{"head_dim": 128, "bias": "all", "optimizer": "soap_variant", "lr_head": 0.00844, "grad_clip": 1.0, "schedule": "wsd", "final_lr_fraction": 0.0, "seq_len": 512, "train_tokens": 906800000}
Each number is 128 + 32 x the weight over its row's rms, rounded and kept within 0 to 255. Layers, rows and columns count from 0. Numbers have three digits each. The size before them is the row's rms in percent of the matrix's.

# layer 12 MLP down (transposed), 1024x256, rms 0.144, rows 517-623, columns 64-127
100:122117146119137143211107161160105107118144159136113124142147099128119107116116123128126147129092120139148157125123123152122098136129146181100171100083123121147113063129124156063104096151097139
096:128139147087148153152166100119091162144132114071041127171129127132068082133140144160124153141127219093125132155120087142072122128125138066168144152135126171141078162144123141139146179128141151
099:151084118176161125175146185073088158139141090157146153099108100133125098166116119183117123119130132127162176118152152166167132096123169180091138124141145148167163120147116094157137163167132102
097:157115076091105151141087179084086142165151153118127145144173117090106109087126129142120119173087089108148112118081154075161173166189168092105123114117083153138166109166136135114131128154151090
102:203147124078127134181148148093090119145133138103098110223110140131126129104171130141121173111127081154107176089142073072135054129156139126134150104106097079097118107143154154169100155117083143
105:110065084140118090130169121143146082145149123119095188120170109124136130156119150088051157131131145145154155074116130169083170157111134175087123137140140162136143111099127099097145106081135104
106:098120076089085127119137113135132049133126146089154130089087115135160145113094105127105067138117216141157184127169172111081087115074200132121049066088104140128083143119144107150137129098180097
107:116171203176060140117143121093114090068192189149094124157141121105101143078177123059120202124118159121145137081132134086114143117096127141135112139137147138188098094122147147110159097154109172
092:170148150101115129103018144159049061092158118113093157104085096080110142070086112155123107138098133109129136074086119186083182103162163175141108123157072104167134112110154111149072153120116178
095:148152136135130151205118085052070053131154129171173132101032160093132112127090156134127113104165145166137122139122124126120079125119147107088116076071161096102119155166124157059100168100106111
087:122183119110102135163158111166126123145150114168193173139126116172160154147120147150183175139129126115088146136156123164123200142131110183113117161122135094122071121154120143123071066140099088
097:162087139139110157105140134142167111104079176140135141103110138202063106152090152098138114077173096126181115167113136088173144138137109126143131081105197169109078102153122134107141093099112077
103:176166108097091113180144130105110127064103091099128164074133138091071162093116049092147112131122138117155114084131163092103085157151118101114222151134088061126086078177145167154044104144125110
098:149106084098135164152146158129129126117164136139100100131146157101109130120088126111112072205159128101115152090197095152137121139086178147126135141110104136153112090176129076086141095180110142
097:131121128085128164121107169099133141107192177076038129197095142166139120125114132147174103124135145148134142138159116135127186178131146093121127110106156154141160103130166125111118164143151118
098:089070118174108117089163147169196111085116159176174124148130107186092165151125174083126116118052127091116154131128178115150132168172136115128102058127111135098127138081102118092118123116121120
107:103079177125107148114163108137150149128103167126092147126169215115141148104065148144097125156188124140114113119144164140159140092085179126131140110151112122101097123126136092120133143143197157
100:153174109119136180137146146147126142155196149131090138126139130110178115080105124136183110121160127121072165175092145106096179135163113059151107156091050161157114124106096165180126168159127129
108:172073190145148132066135093135090110160118116127161155181098107135177123057127071128123154148143140104153167113069101070147145156145160187106116090164073132164190094101159159147157194092113157
101:116089106132191221092176127176120149161079191092119173101141112183165157053095127105086164114190088086095087140144166046122146123120093165129140111120168128131076181067154085125138093155118158
096:092082144123070152133132174119100189103088092146120145078126123123084104152121081134181155155113141121092142124214062159134111147108096150133104105171091100185087154089138087123165144127153087
084:133114137118071118125099136118161144140117112126107138124043141184122113118155111129045141108150142120156122162135087063112129137110161091166067112161104144099155113165152065100154183153130132
098:099187136131095133057160141162147153148138126129138118096171168111089081166091095157106097151114102128050089097163202156135162149112120120189108134129153144107168191118133114208142114103090087
097:163078063087145073147093078109072114116184169091116170154103089101078168125108151127082092202080134097185094084152106133186107162157141135193092140198094127095121106097152199135164085163138128
097:130184137122114081136146168111084173175186135112148137169099115137106105138097135146123140149162188105110131180163115145120136195170114144107147101123105152084196132117123144158156161186079161
105:119155121104177127143061133085149111125112116144154108109095145116150166107148106113129102097153117129103195160187137107162144105105083145076128154115054177160109102137173145175152176108114183
089:154161096118138159156110152112112118109121103141112165130142149127124097156140103161073139122135098183099069092154086186126109099099100179127150144094146195183167125195088098151091135177192154
091:143105164097101161127105162112156180172087127092183104116160091125099170171098172131122177129148148143175090099128123118149091128101125162117094145090174139104166112135091128144148060111190123
099:115161110085163136080170169168114125112139084105142111176106088104151110148176139159159128105150097104133138100093162105106205129098105120116111087128125164190159109101092097103120127158173093
099:092090067074118130138134156103087086157157129136149093190118094147083139071076147094130166136132146181120177134049127157152113110150069089150108175157134140148135134133080169124154141149118149
103:102143120161098091137126092107080175126167106082108124058119127146129110102048131136087114151101039154146108110161163114108130166107098128142141176103106163072147144070151182123145184150163154
094:169159153099142151075060080135153158128170091155111186091116171154160079171130091144138081148090147124151155129080144093156122100192154057168128130080173115082124099136071096155142118090134084
104:140091204123195137171112157111145143172167107141094061128158134090094071131111129152149095164134091119106135150156132148143146105164091117127167124143156126131143142083149177136151112176168098
093:163173055113107158163124138114116154054148180101140057145137132102090155102088128113137104131100115143135088127054143159125126106156144152106120103183100135145129083108134126123122107116077124
107:107112142144159138175153144056098119086107091184072138094151164125074118108164161120096225154079074104141110147146054125119117188083106086161141125123157099123104163164161075093114130135156142
095:075207133049125126125112127149134125170102072109142123127102120098180087132125103155121161158145149094137075162147124142163070143149107150157139131144182125140144127129160081093103085133167113
100:082164178054119186112049126141192159138097146078099135122082175144149117123131059056133128123043094083172128190135138168119164110078150131125155126143159071158145101130090155131126079044113195
098:173098150142093156126075142122187122114114176105192142162078129115064169112136101105098141196038192119137121111137083088093166157152148179065090152136157156143132088087169162158085160120156117
094:092133145168145071128153145109128152231152098173142137161094137139117183144120142118119127139124185130077091166131139093067107097110147081089108142178140094116143130127126081103099100108142097
104:141086126132125140091148143123212144144172140138124151149133069140149118168090082117116156058115099071106112104125124089147119094117109153119098129154120119115144144114096108106154117076136160
096:086118096073171084124128169157153166165127130132132094157107156138101177140112206098162115134149157140099132089119152228135139125152108156141138138102166099178163145148131154149121169118167158
099:107160131081172136152097147080089082149080125150115127102112081087081093085137104089107149134142181114136185094118100085112120119167123118162179161086141121089107140117102108156072127115118188
087:172116116121093131093127182074126095074098170107109090141085164132123145113095099107145174196131141087157085144138103170103163134108116050108128172158152132142173109126111138132101161074112077
085:159142179124088114139126113135174070107108125102204082100126087152119123081117175114063127104132133101102141099104142144095130120096074160096170111128141146149129115140162130186144127099131138
109:223119149157134096157131097167077120176115128102092115167059143145145099163088130121158086119083115131065174134117138156070086143125150169136167098086078192124169143144135111104081158127117049
098:134120147150149107113070125079112144170165109161145191109132194137153125114181124146073161166123159103117151206086144093137171107124153124101161097080170129131160085135082129112047072114082118
105:132116079204149149114131112127132055096116162111154143060086106148084121148118145137094183132105157146117085121151081143116120091123106116154159117177116153162117106065173127158167118114141125
103:162133141155137131085090094131138128015117180110076102140128145114146151196149158126133100159065091118101165163138134063183129115132146126155170169124094175142071088116061127067129088114133139
109:145092145151158172186121053115111111116148149179153085130132101066135111131130131117148135176130095078065152109110164105137127180135153117096123086151156129157181076051109133133099107077106136
118:131146179102098116132090164119154142102215133124148131149087126157167139140102112115141145158133133116167140149162129092167149106128158116116119108115061169074160112135140122133080151147100141
098:096117127139179115173093080127108110107126132147170106098131135177175089129157134192103059133155081128151134174154082113076146115177091159170119189196088131102142108082151105114121111059159146
100:076175141082156129128143153124149153155165116163126132120168120075091164132126090167110146132179076089180098113093111121095089120139191123123143107149138167080104168155066099140104194085139131
099:194165188114134169123080153142161119110123154105149099158164173186101094104126073210143124075097105129112115171155157110115115088129154137113191091115147097192134097099152154077120166111176171
105:127149091135113101098139131155122154112169139172163092131177169152136172144132146132093159115139123148107104086193142102112096157138098138074098068134178124152160085107102134141158132157112077
099:169117153181202090178116087114072114133119130133172136135104090086129169087179090098105094101068127150128125148104158117164089183087147172084144120122159128116130123118150134118063128123040164
098:077108192080106101092148109162105113093133073127125169204155123116101135179115134143104158172098188118063134121146145112187162172147074155105132195083163103178145086120149139144132081172083139
091:088120161091120174168166126169119188143170154080141103113165168144132214181072098158095130160101116086123150152148109156100141069032127106156179091067126128105166074130137161157098071114133150
097:082140158155160159114163090103068113114111152131096142143082094137147169131097137096165101097117179180127128162043039146134160146083136155155098105103113167123174097117085135133097097137144125
101:113183181175110105089144143118193177112090105153152101158095169132173152132130090128153143101076149145122069154162155118103100088123169118134142131092165102114110166162120105108152136140104146
108:149141141073060102080116167139089125142167104142092097127089101103103144109135155115116105171134155161173116128084152178179165151191098061127093144118153110170113158136154134093190193186080175
093:121105140126103146154101102097130147176106108111121086088142156126101155196176110125157141156165127153109100076160113115134158141132186158070110126114131091139084165115129120077067163101091165
087:137126137149158081089150085106102146127156050080118162160126089098197123110140100131080090108139132193129132156133124123096156144158172117177140147155156175117107148162135132132125124142064129
096:129162184151139142090080118154148090143119103181138118139148117144134124062099105142096162125146127152149091140126083104114071065145154191126161128160126137154113097186113173102094160187097159
109:126153114137099156128114089169082141114176148169159169070122113162110084123175178129136110091113154128117117087065163110127072128143080094155144113138128173101105077137186084139077204144080119
104:127127089113123159130084111108122171162124142094184129111135126116166095113159123104113131147168131131097146110131114144100103108112071123092180157131118092127136118110156161086140170155147122
106:150126178107159141132149152123121112125102144173160091093175137144109104181098150082155134118207168102150147181112198120165137094110173163121098165131097121146114106143130185110065142101072114
093:178129138107141090122164190131140153135131126130135112134174155122181161106083095111122098093064131118137092117097105139135016115069143093111126115139115084138167158094161118150112158085135107
096:121184123068154146109091124143085102131105164142187135136159123060087136171124100151079117139120106148159123096113077074114116135163125090103118144155178102055120124154149116148098155120102063
108:183150067160124152046135167121176183116168163151146192135168151083109136138183077029127120117096140098107184127126100169124099107148101119086108154120133133175077152126101109152141108142115149
109:119150114140118137128120169154151130165170130141104165122100195135100196110153074142106188103127155150174113093172088076149234094093111111121063110123134073082160132118174124108143124101089128
097:139173108126078117116145126095098161109139118157091097115072150108109126121160083102042117110114066071218096116123144121155133169182180086169139168162104097113127177126168126179121097122132086
095:130187094173126092189157103202132082069137126101137176140103188089090113155092156144141105119125193200141105121156151080176142145130117115186135127094139166071108145120094113102152167139108125
084:109099100108168115107184039167129147086158106112117120128197096170095139150107111189124149133134164187072118164119113185152165113125106152139136109088161135084067080161093142119077073111128128
107:137112165121130140125077199155147116074110192117142146114127112133167177134141141157101118125139140068124131106124096079117105137086204160144218073163090099077107089150172158139148127096101094
104:084128184089137087151144062121137105033132145095082110118131125167124083109136126132143133151087100146094173102113128146125079140080136140199154099062170110108126088159145162076146120186147083
106:169097073122113139142117162163092155138129152132125131160120163150109083177147131182075137166113128129132153197073133123059122099157168082164144134029123085090101146146062091067129087083182120
104:089107125146168088119136139121165136149085119156103146124064099108113111155159151140125132132096113067117172146121119085150100074122158068138158083081098151134122110045099139156058148135126121
090:108102158115112074164158140120115099133144151128159123125141122090131089126121104139096116168160137111187169133111134104201102112109093144044128138109131149086086112149189101105107136093172099
096:168088174151137113080081153129123117144112118089113124084092107146084135130115115086154088175134128109145126128172078189114182167086079164081092213119068120189110115133107053095138136127125103
101:109163142173104100098144097138189199158142121156173111151082173092096123153118116161158122125154128194056142184059156105138100167121123136057082128131154122134155112119116174149152170136088110
097:092118097097085148137141133113105155177153092133120140102116119140104110095087167184144144135107061132126184155134100160093153190118134177101112143095129131097190084176190120119163129195148096
094:130124113153095138109141113138122117159197163161067133085114124123090109049112105156109131101103088119138123127196189178102106072108133083111198121204088142173097087143150104083172107085169112
102:072170131140153131146165118151111112099182108128108096105156133077099161137098138130069105094159140178100167106114153190083093076101187170162118161136155150139119103085149082143149127160108136
095:074141188195189129102111140125040146133120092134128125152089139185151151184095098102207115187138124160142087124138097167126109108148083176139158170124102056075148085100130182090136131176140194
105:187163056144128147137100072176169159142161131176145137076123164054107127148162122166114193121100135107128114155103145112158167175124133118116128112108123104095163158179138177120115137107117147
108:113078088079127108125152107124151092108190099104131104108142100137170128093183134105179162151133095112125146126166126148153136079132137144154109134142151110128117080169133034096159105147139155
102:120160118109073144080135142139140013095086195170137136139172170123150169126154121130138112187155143112174071113165128158155130098074099110118154121096166099118154158120110099114122140133165099
104:158172140135168124133089152143128145110086169102092092153140125091099079089083155032146163084125088108102142096162100179072074099146153096162054178138127143087172189161182123134147137137160066
107:142138128126121153173142110152142133110145133069140109133071101130170107134142131076119126127125128145080126105129125140111197144117157154141146102163183166078131115115097159114142120120114188
102:137143105182074126115134192151089150175127067137155066087075118095122192156118124091159143118100110138134143135115155149141097091177148085093096131101096166150130149094183077110154114149102119
089:150040114120106129149094131064099154161092137106146138107119156091138212128139159156151085100129152154096121064150178103117099101104184092103146150119118112110098160122136125157090107122192128
094:109105104139140173111154140131212143109156089169161122169135175145100161165131128147120088147205141112137150156122155195091153169163096115140199166083114096148156153103100128175098117152152174
105:080126157117120144161050066146148144167117140155115162100114133134114128159113132142085113122088111109146099131087128163203134142103073125159114112127121131146076164128153082155118122090113222
098:127125125111145157190167145101147106118118126159047150146129176144111081104132126081134106135129136123028073130156098163074163132145137119133127116170095139162129107114113132167129134125145134
096:148139130148115137126129155149136133114207105174149105139121147131140107192118134134134120122137130159065115135174152094130145137136112090134105057161137082109105045114134177086058143117073124
098:095156113085090151113166116165105104149131106105196087049128175112121130137094126144167076107197152111163112121064121099110135169118142105114062150173157081099081145063177186114102121124101156
107:125118088072233148141107117147107104128196108091182147152091093091151128075149139080060109146122156121138131158070143142149187129115164090140172127116139120184180109085115134154101122080174137
105:194089099179151118123168110144143100075120143108119076082133125150093118099178131079148130161122101126177170116093188154150120123143179125177071109103082100157108162137109127143127146155116122
109:169088106102140128125072099137102115108125080122120153121128091159123149107100161122123168155118123094137189101129165166121121121157179087195151075136063129141143091142162098082149139074117180
093:088206157088163129153127102169119108139136127135155151137177151122168166109135122157086157148110134103137168156115090032118134143125157134083057145143110107152112133101112109132082083118131067
110:131108127083142150116142118126085130123130112171141126136148125104103164107195181079110136052104114177169207062112087105173125096138131042119178090123162120156076118126164139132152167100131158
100:121088087164180102149148114188150132175110129137147108131123095094132117140167108139100117159056124176086116171117132127139111168134160094163160203096106120086142116139150083076096151160130113
107:145107075147154108127088086137129154162125113115152156126179118119120111113102177145118096135167201120117149136169125124122025099134150136209117119063137127159140168116192123124141154116149134
098:145151160143145117163143147122158167079082147137095107137086129126160103116134145186182146130057146126138130128108164114130075149193138100109157119090110107080106129119129168163138126156238112
099:122101178150110113173173203143183160132170129123114151126134165123139163111074121110097109127111118113112089110125136182179075136187182138104092105127125111129137134107182114085148161096054097
094:103158091151116208169106191149120132128152183129120077188134131141106161088117126126122102070101144137106186150218094092126099096150146110134141094113156119126093136135147127097193196104105101
103:091158090125119095138146115157094119059135199113080128149138144120157120141147162087139151109102121129091152130163175129135154104135191114101154156172105113165167116136088086144182149077107128
# layer 12 MLP up, 1024x256, rms 0.146, rows 518-624, columns 64-127
101:089147142126112073087119205184182089111153130140168108090150103077163074148160089078111165131111125066095122126129104130112153190236137140099061139135163085174120134124103153135102174149097158
096:106108109095126138141111196152083108191107113158130113044138123151152153116161132083117104138110107133129178163150115164111106137179117128122126090128167117158151068153103148090090150122130160
100:091156111153140157192050096185198113064081126153156105107143115115138116118130121145117158148145142125140118129118104090074100091143055157107077157101156101108099156113092154142097168191120171
100:091140140179182155159109153141113123176126217179130113124135130122098141161105206130133087158135072101143170106108097158051113112081102133121113149090146052122149129108081179084111111107109124
104:103092193104137097139176140118140149082057143150154205129100102112155126130142150127127182204150159153163143138115120162078135127079097140118170111125109133107106156175180094097131104134155091
102:194099095110060116162127110116148118148098181075113123129089143155136107170102091139097115119072171168114111087121146168110120111104092057143131196133186198118151086128131107122123130159115090
103:125122137122142055131156159129110126121103122092123144133117104098050121153078093132059157151173111166138119162072171119106124127121095104197127134155097114152189145082178082138118152124157131
089:168099147149136128106139125155124094127135092153127064148127130147083077112196149116097115109138124242155107175124130129123170124163114079082127147139165089078095175222188099122122159131166132
099:124134141117136152163148122119170133156111129034094135109158123102122136112083109157104161120146109107142132089185083158118109157123105137132113201182140175121110135072089137198120089125170182
095:110127193128138125119131164094185096147178097155121087094068142121080145125118157109155109166165169174149155088120123148117091116209157121148131139114140149125144148089155170075173114181141129
094:038119144170084100143162155156147113135180172088090118074152151121090150137146187125169177119140115113138090081127177083107122139118099128117107055061152084119097161140118104110133110135148151
102:060081145131182185077181079158142149119122136115155138230198148097141108126116162136110082125161135120121113160092141178113151131087109135130099118164097176142114077066078110114090121074113099
099:156137134152126100073180114172159116135174149116131103149090146127148099134141126176184132148108159110059146129143092094165118103100090106150188129135105146160161098139132090126165175140118156
098:129132145109154067163145103125157105111167115129130116149161101101081100170127149152141152069141150069111091052153095130109135102031075137147131126112164104076107079116132120121124223138141123
099:133115147055160134098034149138076165132183102170116108137107078109174112150094176158130103087216086125136142132122080120158094128136130123136103204107169117131157118127162090051090132149094123
100:127163137156177106132171151159127110146160106164124180080121067140153128135187145113102155145088095114129151134138130141097102104215114104122130158112134163128146138053117150182139148125082048
099:159112176095173138126129114077104070141134129101133094136138122146140136124129091136187088144142111143191088092113105156107167070153147090176128108093108194162133132137141092159092081147115133
099:116178126189151190159127068137115128081155141160102114119126099144129113084154110120083135126125135116110192141116119097209127088105168149160152150154120079121121120153169111179148106165117072
103:125132127131128158138140126093109095115183118123172112092122124106145129176141118143124142154110111164146121128090102175106138089142134095154149151119083123150178111140096127103107138147193133
103:161129147114104155051144088174164072160104157129134106201141167087103115106120151147158112143146105138168156078117131128109201092138177111104077122072103121072109194169147124176120111152138166
096:090129163124164130187108105232120081164151136091162116064105135140121086105140170187108105106085200085131129143122117118192155120176141158066135121100112123155137105143152191121101112118136107
103:114161176124052111124051195163148155131099155193117108135182124169128129189156155155136147156130105154090151105139179092092135089103107121139162136124114112146171157091105087146153103183111134
097:126135137166134147158151123139152132116164125133149159059137186188121108147112170133178120100163131181138138069106136151181136075112167158141140133116168164095132127140188137083069130138085081
100:125120102128146157093141094146155139170180139187156174083112155130105149168084177170121125121129187166153165072078126085062108036054107136097100081163127062156094095145112113095137091113118153
103:089148122127152149144146126157134176161122107119119155150113142126137137125132164151121142227077105099155120146040111153078057107133184079168117129142144152174117188117154117093110162181126033
096:153135134084116159171137163167164105162100121159104149100095136125121110098127128113112123104108161125142217132170152120156144155129116124146108151128150079061133164180171169145096173126047136
100:170122147129151171174112094144139144093160060154117154097134124133038090147144117151140099135117137126098135142119124143154198106177080119105111166159145116125135126211143158115113168082096150
094:132166138110121124175149160158072180147117199141070136129120152181100151083134109137110141107107063169109144168091114087131137163147096113163175131092152143103164137141089162114129111149126067
102:145121090176144117111136140179088085117155158092181161130121167182099092163138116126162158143067102143154170061204150103163140151151134150131122166065149132142123126103090065145172070085147090
105:107179129115103124126136105127141190088154135135114107145157118105101104142121121110119060146121136087176135103132052146116153169087130109119129073125127186139102196138046117073159120108157117
100:125056052160129110140136189149105121170094160081105160114115190151108123112135095133141147111112178104117099064149182169148124121127071109124129090115086084170076124104107126134131134123147141
104:149129120121120197107167148135133081141173159111123151128157101156128171168084128146183143164083083084123102096091182083145153197121108108128061117144107092139104128153091111150104159074158121
095:173138165098121124117097135188160079166094114126091096121062152124168203127120136126096137150110125124115131121175109124134095091148134129149130131128100132165113141102117119109146133177159181
100:154082128132148123142175212121114118132158118131054107135096134156134155127162099154089154141153116110127094099168199102171087103153109103092149120148113192159087145076156137118082089126116072
099:116109153142149148095144152157107128155098190141156151147144110207144128164109154112076095133155089132070122136145092171164147108157108209046145153136133131147079053155173123115131099086168141
096:168151085168107124142196110110204203115126104153160106168118093141128127141101120178049142110099181114080141111082090194062074147098133091080115127171214134140163084092126146107107135169132135
098:131148069151075107189130157144168111151110144176074130195207156174150115149178148095124077021163155120118131104106095062153142122135144125134147160099157132119116119169141105112169102125109080
097:096145152080125147129141127150096160143145166119094095121168105128120135090105143207114116122117117113124063064050137151167100147098111134093141104103102119199156158103177089155120133209153086
107:108123113115076132123172087120185126084109056168145114096131125143133089148114145171091072149120102135125113086142125161126081121155108096162150110111095129164098110152140118086194109115151162
098:144070091144096104147128093149107050117166090075143142098136158111115067116089142129133128149117138165124163121135088047165077121082115118130138079134172140124140145163073080114125120092100158
098:100162140100047137088135077097163154099154151113083114136154159120128121079118076114126105107130136165164135146138105166106072099180100150127180116173148128164136124131107150067100161135125095
098:132174076181110164110160149148168110100098130106153081124101098107115119169134171086073128151153140092147162137076159202166141044128129113107120120130107097158154126153155078134188040180113171
090:129124065152184143091147165095149141153089146097114156100136104171116136122128156162212159138156146123136110176128145123171129119136156098121144082159152091159123102081124114045112171111118132
107:157084128103148138096064128086047071128121091132108095117128185120104132195135152212180206115131161184129180135125169134161175122174135172071107129105111167062101093112124133169136148047113121
095:147121149105151078102144105124101200170152173170186151169125155147130056115137146152106101122127103146146123170118058140097066100171145155088187095162132124141116109148138106149131092163147126
102:177173198087154128157173171155179113135111126100149139104143129094089128118124159126121165117092148094145097127087172091159170146115107136165188062159163134150110130082061134123126132102151118
097:135118141174121104076133092139206152203134159118163133138145149094160064087136082162134156103167146115104064076123172136123113124120126108143111135149183147106100105130118176132187100150154151
105:166123146129085103145199179187149157133163104150159185090135107086127174119150150162110159106139084118158176134135169130128140174100108144121152117097154166126067126161118147118118148194149162
109:144090124100110150141128164197141131085133121088144103158098060120130063136092156096133167112119197101100086141200106105127114128126145087124085120089167170158129095045138138108137155173108121
102:116085094148149140136145061072135158115147099080093133101042104115177147134141133130147092194169165071107110115087129171126091141135130085153032113109122145157048123153122100126111152148163154
108:114101152162098134136116155121098150075128136168137074224108206122153113172195076108152183188147148177123155118142120103115155150125082144157196113125088118140192110147082083144144107134131122
099:132119129128184104103093107139152187135161153089134160130149181139144094169132158121077074109136121099116166110184140180150170118142114135199090131150145108174094191128109138128123079149139159
102:155161085118179135172139101161133148157126105206080118148108176141181114165156116142208159112178166117219137166142095067118124124113069082101133146111113185100087167134128143162154084123136129
095:094136161091106132083132145154131125118143134113159122078128149114135096146167173130125104138132158091148096152148123093098189145130148114169119134160102132230145094115140161111202131120123121
101:232109149127122173169134165176128102159125161141136068120149083083112106117160156112120119160082076127114122085098095164143085118085180131165129103118170166130103144158134063095106159095080114
102:068120141142145085144151189094137139162105131177109146147089051154134051073153199130116147136053133140161134164090160123081139167146124116168123083088183084169120094148124109167168109176105177
100:154092042064118127092147097169115102147150131168157103116184123162162155145076098124153081114137168066156203103106133130196155135074191107098140118146118127191110166134117171092145138134142144
102:137144139141166141115133105085110153177167130169172049145139170065112110151159087132150154075142118149066155147104123150084136085104115116114148141103164069082121128126131096046154116068188155
103:100161120095125119123231132125144170148090151142119111145174113093154086177135131135136191099097105094143177168084128140124072086101144143157154169092110120102157072171081126104156073097097163
097:136087132170159143058155062154134156163165086070119145138122154175178090120106160156127088094132148107149144137124234154150090118145120127090152179110118074133156103153134074094191136118124084
098:083115113177187145059160100116129106109130108138104115150092172156125102133115107096140153139133122094170104145187120165125152194135111111143103061155205205128133138125109124154134094075102096
095:145143122108180151127139116085145196100154104155157143084120168170092103160117094078147115146117157113131135104103146150027093129100122136138105132115138122129109148053097078093158127098099110
101:129095099180092065080115114117134149140137116153095091162112132104121104134094133146120175168141080095137179130183120082127136064097174124162105127164100125132175155121066150141179111034121175
103:128157121129123083125187107132123135189151139129119104154108163089089193127135091083168147185135066157114133130084116107105109166145172135177111104148125172132144127099156143156098128092138167
103:149169109146156174116100139129063142092118109138105183149075183130159173162133073125091160171123109117155197134140130104093124151078092169089138112073159112091172150079111175107116091142122091
096:168151109111118180119132141152116150110178198126168120158158159161099132045114124172101114105185119091151131126122120156165163162094162204180147122148144143143092130133134134098173103111152171
104:184034141100088150137074130112111114114104167121127169087101129112124104168157151156191157130108170106079121116155110102134189215094150078155146075081105154099075074097120179083143165111104163
097:106128151138146148146094174103122185121123139122183091187152133135133162109085114149118125085152148078127071106182140146167107135087146157140111091168109170113093151160124117140070164166111176
104:107124135146139117103059120132092187149158094153112108117128120105114168137117142078147165168103134128083119151142157144151175092154102148105159079044178110148105128195129134127098112140097098
096:119151095137147106107077122198139156151110164161207084091091137117098127125088156097097119150107125178148156094169100097199187115115179112082121115087153061100145145092088109086133091170143102
100:103110132175115140143102101093086109107137069121144160086098116096145136208124119113132086170134212118155133158106120134128121181130138098072156103110141232190184104132138097128110135128172194
086:083120186084159170127153196061120109167134128129095141147092107100091155094135088090159115109136083135116108098132140160102122180132108122094111160117030182128119167114137113149099165162174179
096:148136149106099073183149129147152075090103166145178145090151096089139141177128051174174174151097142160157129107147136103132120123087174095141078162137140139146134180120167073069104123141086169
096:125206132126121158136130171136172109189087122134209107114185146103093166142115122107137111073092100102146142144117171139118127062143121110103112097198162092126088160139109121131139182149186134
101:108138062105089153123115169098140122105131152121136047113164092144139158100083197064097125147073103103115103130101124156139096138180057133227152116165118122106115061106121111126092150091126090
100:113162080094140103100173155183141112067067090145133101144121076177110117144132141128145181156101144083107150119117191115034162103165150143141080122109170139081147102120115135131126111104110081
099:127088086052083044102113179173132119100126132138134063131104139109075133149138125089136133136143099106116074155094092138117142122159141125108126121172091127142137088078135115132163086143082169
090:144152129108161143176150165088146133135166076137070173135144109100119132110107096172147201098117123168053137141119147133121105051163234133129112064110187097105123127146141057121097168200083101
106:168169137101100153109149159131153109135110111126126150144063116104117104146147122128033123126096125137176156091116085097159177127113112114138108100131144150072099125138139080072171116088095055
102:101147158112121214112131102093125103085178183155131040088148099122081158109096137127125131126138099082102067142198166105175107144101165076059124126142120117158105115144119164106115088105132161
102:137083055179109119197121144165133109161122150088152150208115098149117074136161143132185125126096180159131101137095147148110174157129137136155127139083135089135123138179156100135099137118119134
104:156121109170122153114137135124127087107100135102120159106157193127065109162081112133161133135090135122155153133168171091138127091059135106122153119082073126173152132164166112104170131094121142
101:126122109110096051161149147160128096122096191194035127133194116149175078178103133090056148099124097166113141113089110120167099169124135174128162062076170096167102126180111114167155115109091148
102:125179087145155134174148122115098133193137139088089194116144134128091121135107116148185098130088113103137153123134140120115134122090090115095155119117131171166150095091125121149063146168160156
102:106101099124130132138116114148159098121095119115141092142128124141153089097103123139081156195146132157118147156153171115152120091180149109093104118109093122143130104180149154119146118065115110
103:218152095114103182132154185128103097132126135127170125202078168124100045157089105129165129094123072126181126123152146156142148143154054153193124113157097160168070139144074133124147116112126084
109:150117102127120149130118107121138145127110151081143119140139123178092112151122119195081119124161108111109119128171081178163131119109122142129152174127156094101145113132099179151167173164100113
107:119133121141087086165086121129116125139121078114079111141200109191127135138120058152174132115103117143173163107105113082084093152120102120111202085145185138167100107186166151148109118076125127
100:076089117147100148094176158044081069221120166130072164129116149102046083131060115187086174090114106138106136166151107134116181157107140158150157127106146148107148154169147156077127081115126120
106:141118098143147157119104123145160084112103158142083155145180132117156111169118167151125051074138113145089094129192115131151160153162130060106105152152127108204179111125099098085126151148151086
099:137102163175155094090156133101107066112090155107047119101144097127142078099189111097123139128099105106113118086158171179136109140168227094073120132129115180139116094155163154097148153136115121
099:140063157081147074083145144047088133131120193173114076133121133136129073143166122131155138146193153085170127132160122155132127099117135147118153113161143136161119091136161114190114137143103127
101:175081136157170178084123153197149072079075206117175114121147135187081090160146193165117161129079086125169166103077103124125150118118055111096150142155159141145103149092140132102090137096153133
094:130128120062163126123118141124139088143100092122080134098181123181152127096153124140139153186170125135125192064147079157165105184167096134131139157119106143160086155144078081129140172169121110
101:124130163075113147135084163139157104084120154175119111086118111141137175140197175074118118130172085135088080088096098102099114167136202086118120121114114108170113105197056066112180122111129106
101:126103108163112140166127105169134104080137105155104101108155106135092161189128123163135164113163081151131141113137095142140137114216127131119120061112123109091184075113076150102106148191073131
104:151119139068130139190089109102116141226132124171103128166155107165141136201111135206141129164144112176124138151130090094098126146104085122118170097132150121137101089072146110135133122108145144
104:072098085095091154159131174112109147157146103075080053153075151152158068151095129114143121122060136156135151152126107135118117134167116054154115076062159132129078107153135181171142083090131116
095:177116175146189103082151106146122083158099149091124083105113144131172083122109082107169133155145092124166125034134190091076129128129156133118119105119113184166049172133136074128150106111086138
105:129131143093105129125183147144171134130170105138084156088074113110085118169078138139149127126103112129125126092132152119076145186092127186141141131091110135179142104143173143137098110112120133
095:156111166115133101080159177104111138157161096123162093115120149189093120125110106136198150129150197064148115109028095109210117110084155197107131122132172128172070077132082156147111113105171149
104:111138118156117090176182152105164149126134105114120115132104138137105122119140136180169124173110125187163167095147129105142157193129102159107102116118110129149142107032117102059150118138146204
099:115132110104153141121149063146078120142157170137181184117145063129096181132090140101092155127115141168117147132100160161065125158073131129136111151134133113123122129133151123136122097156085082
098:136130185128185136127106143144108104124107100161114189148125120187131063114180247119116108177104130162177156147189159097137180138094140151130136096091122119138150130134068112128093115127136072
096:156108148203136126153106104076126176155144097184176145160128106186140179152124153120101105208135097148183114147110167159070143125118148117155102115110140088112155112096118119125110160137096101
103:239133139112155159140104090095145168086180153080120109122140120139135140138166123168130150123170108148175109091169128138114149113150118181120118178148092108078117151106085114229108119113189148
103:120143122022125144148112157112103072092112129135144087122107163027203070117112134074124160064159150085139151119101082150135132150215119050151128150137140173089137108145188149152125161191129124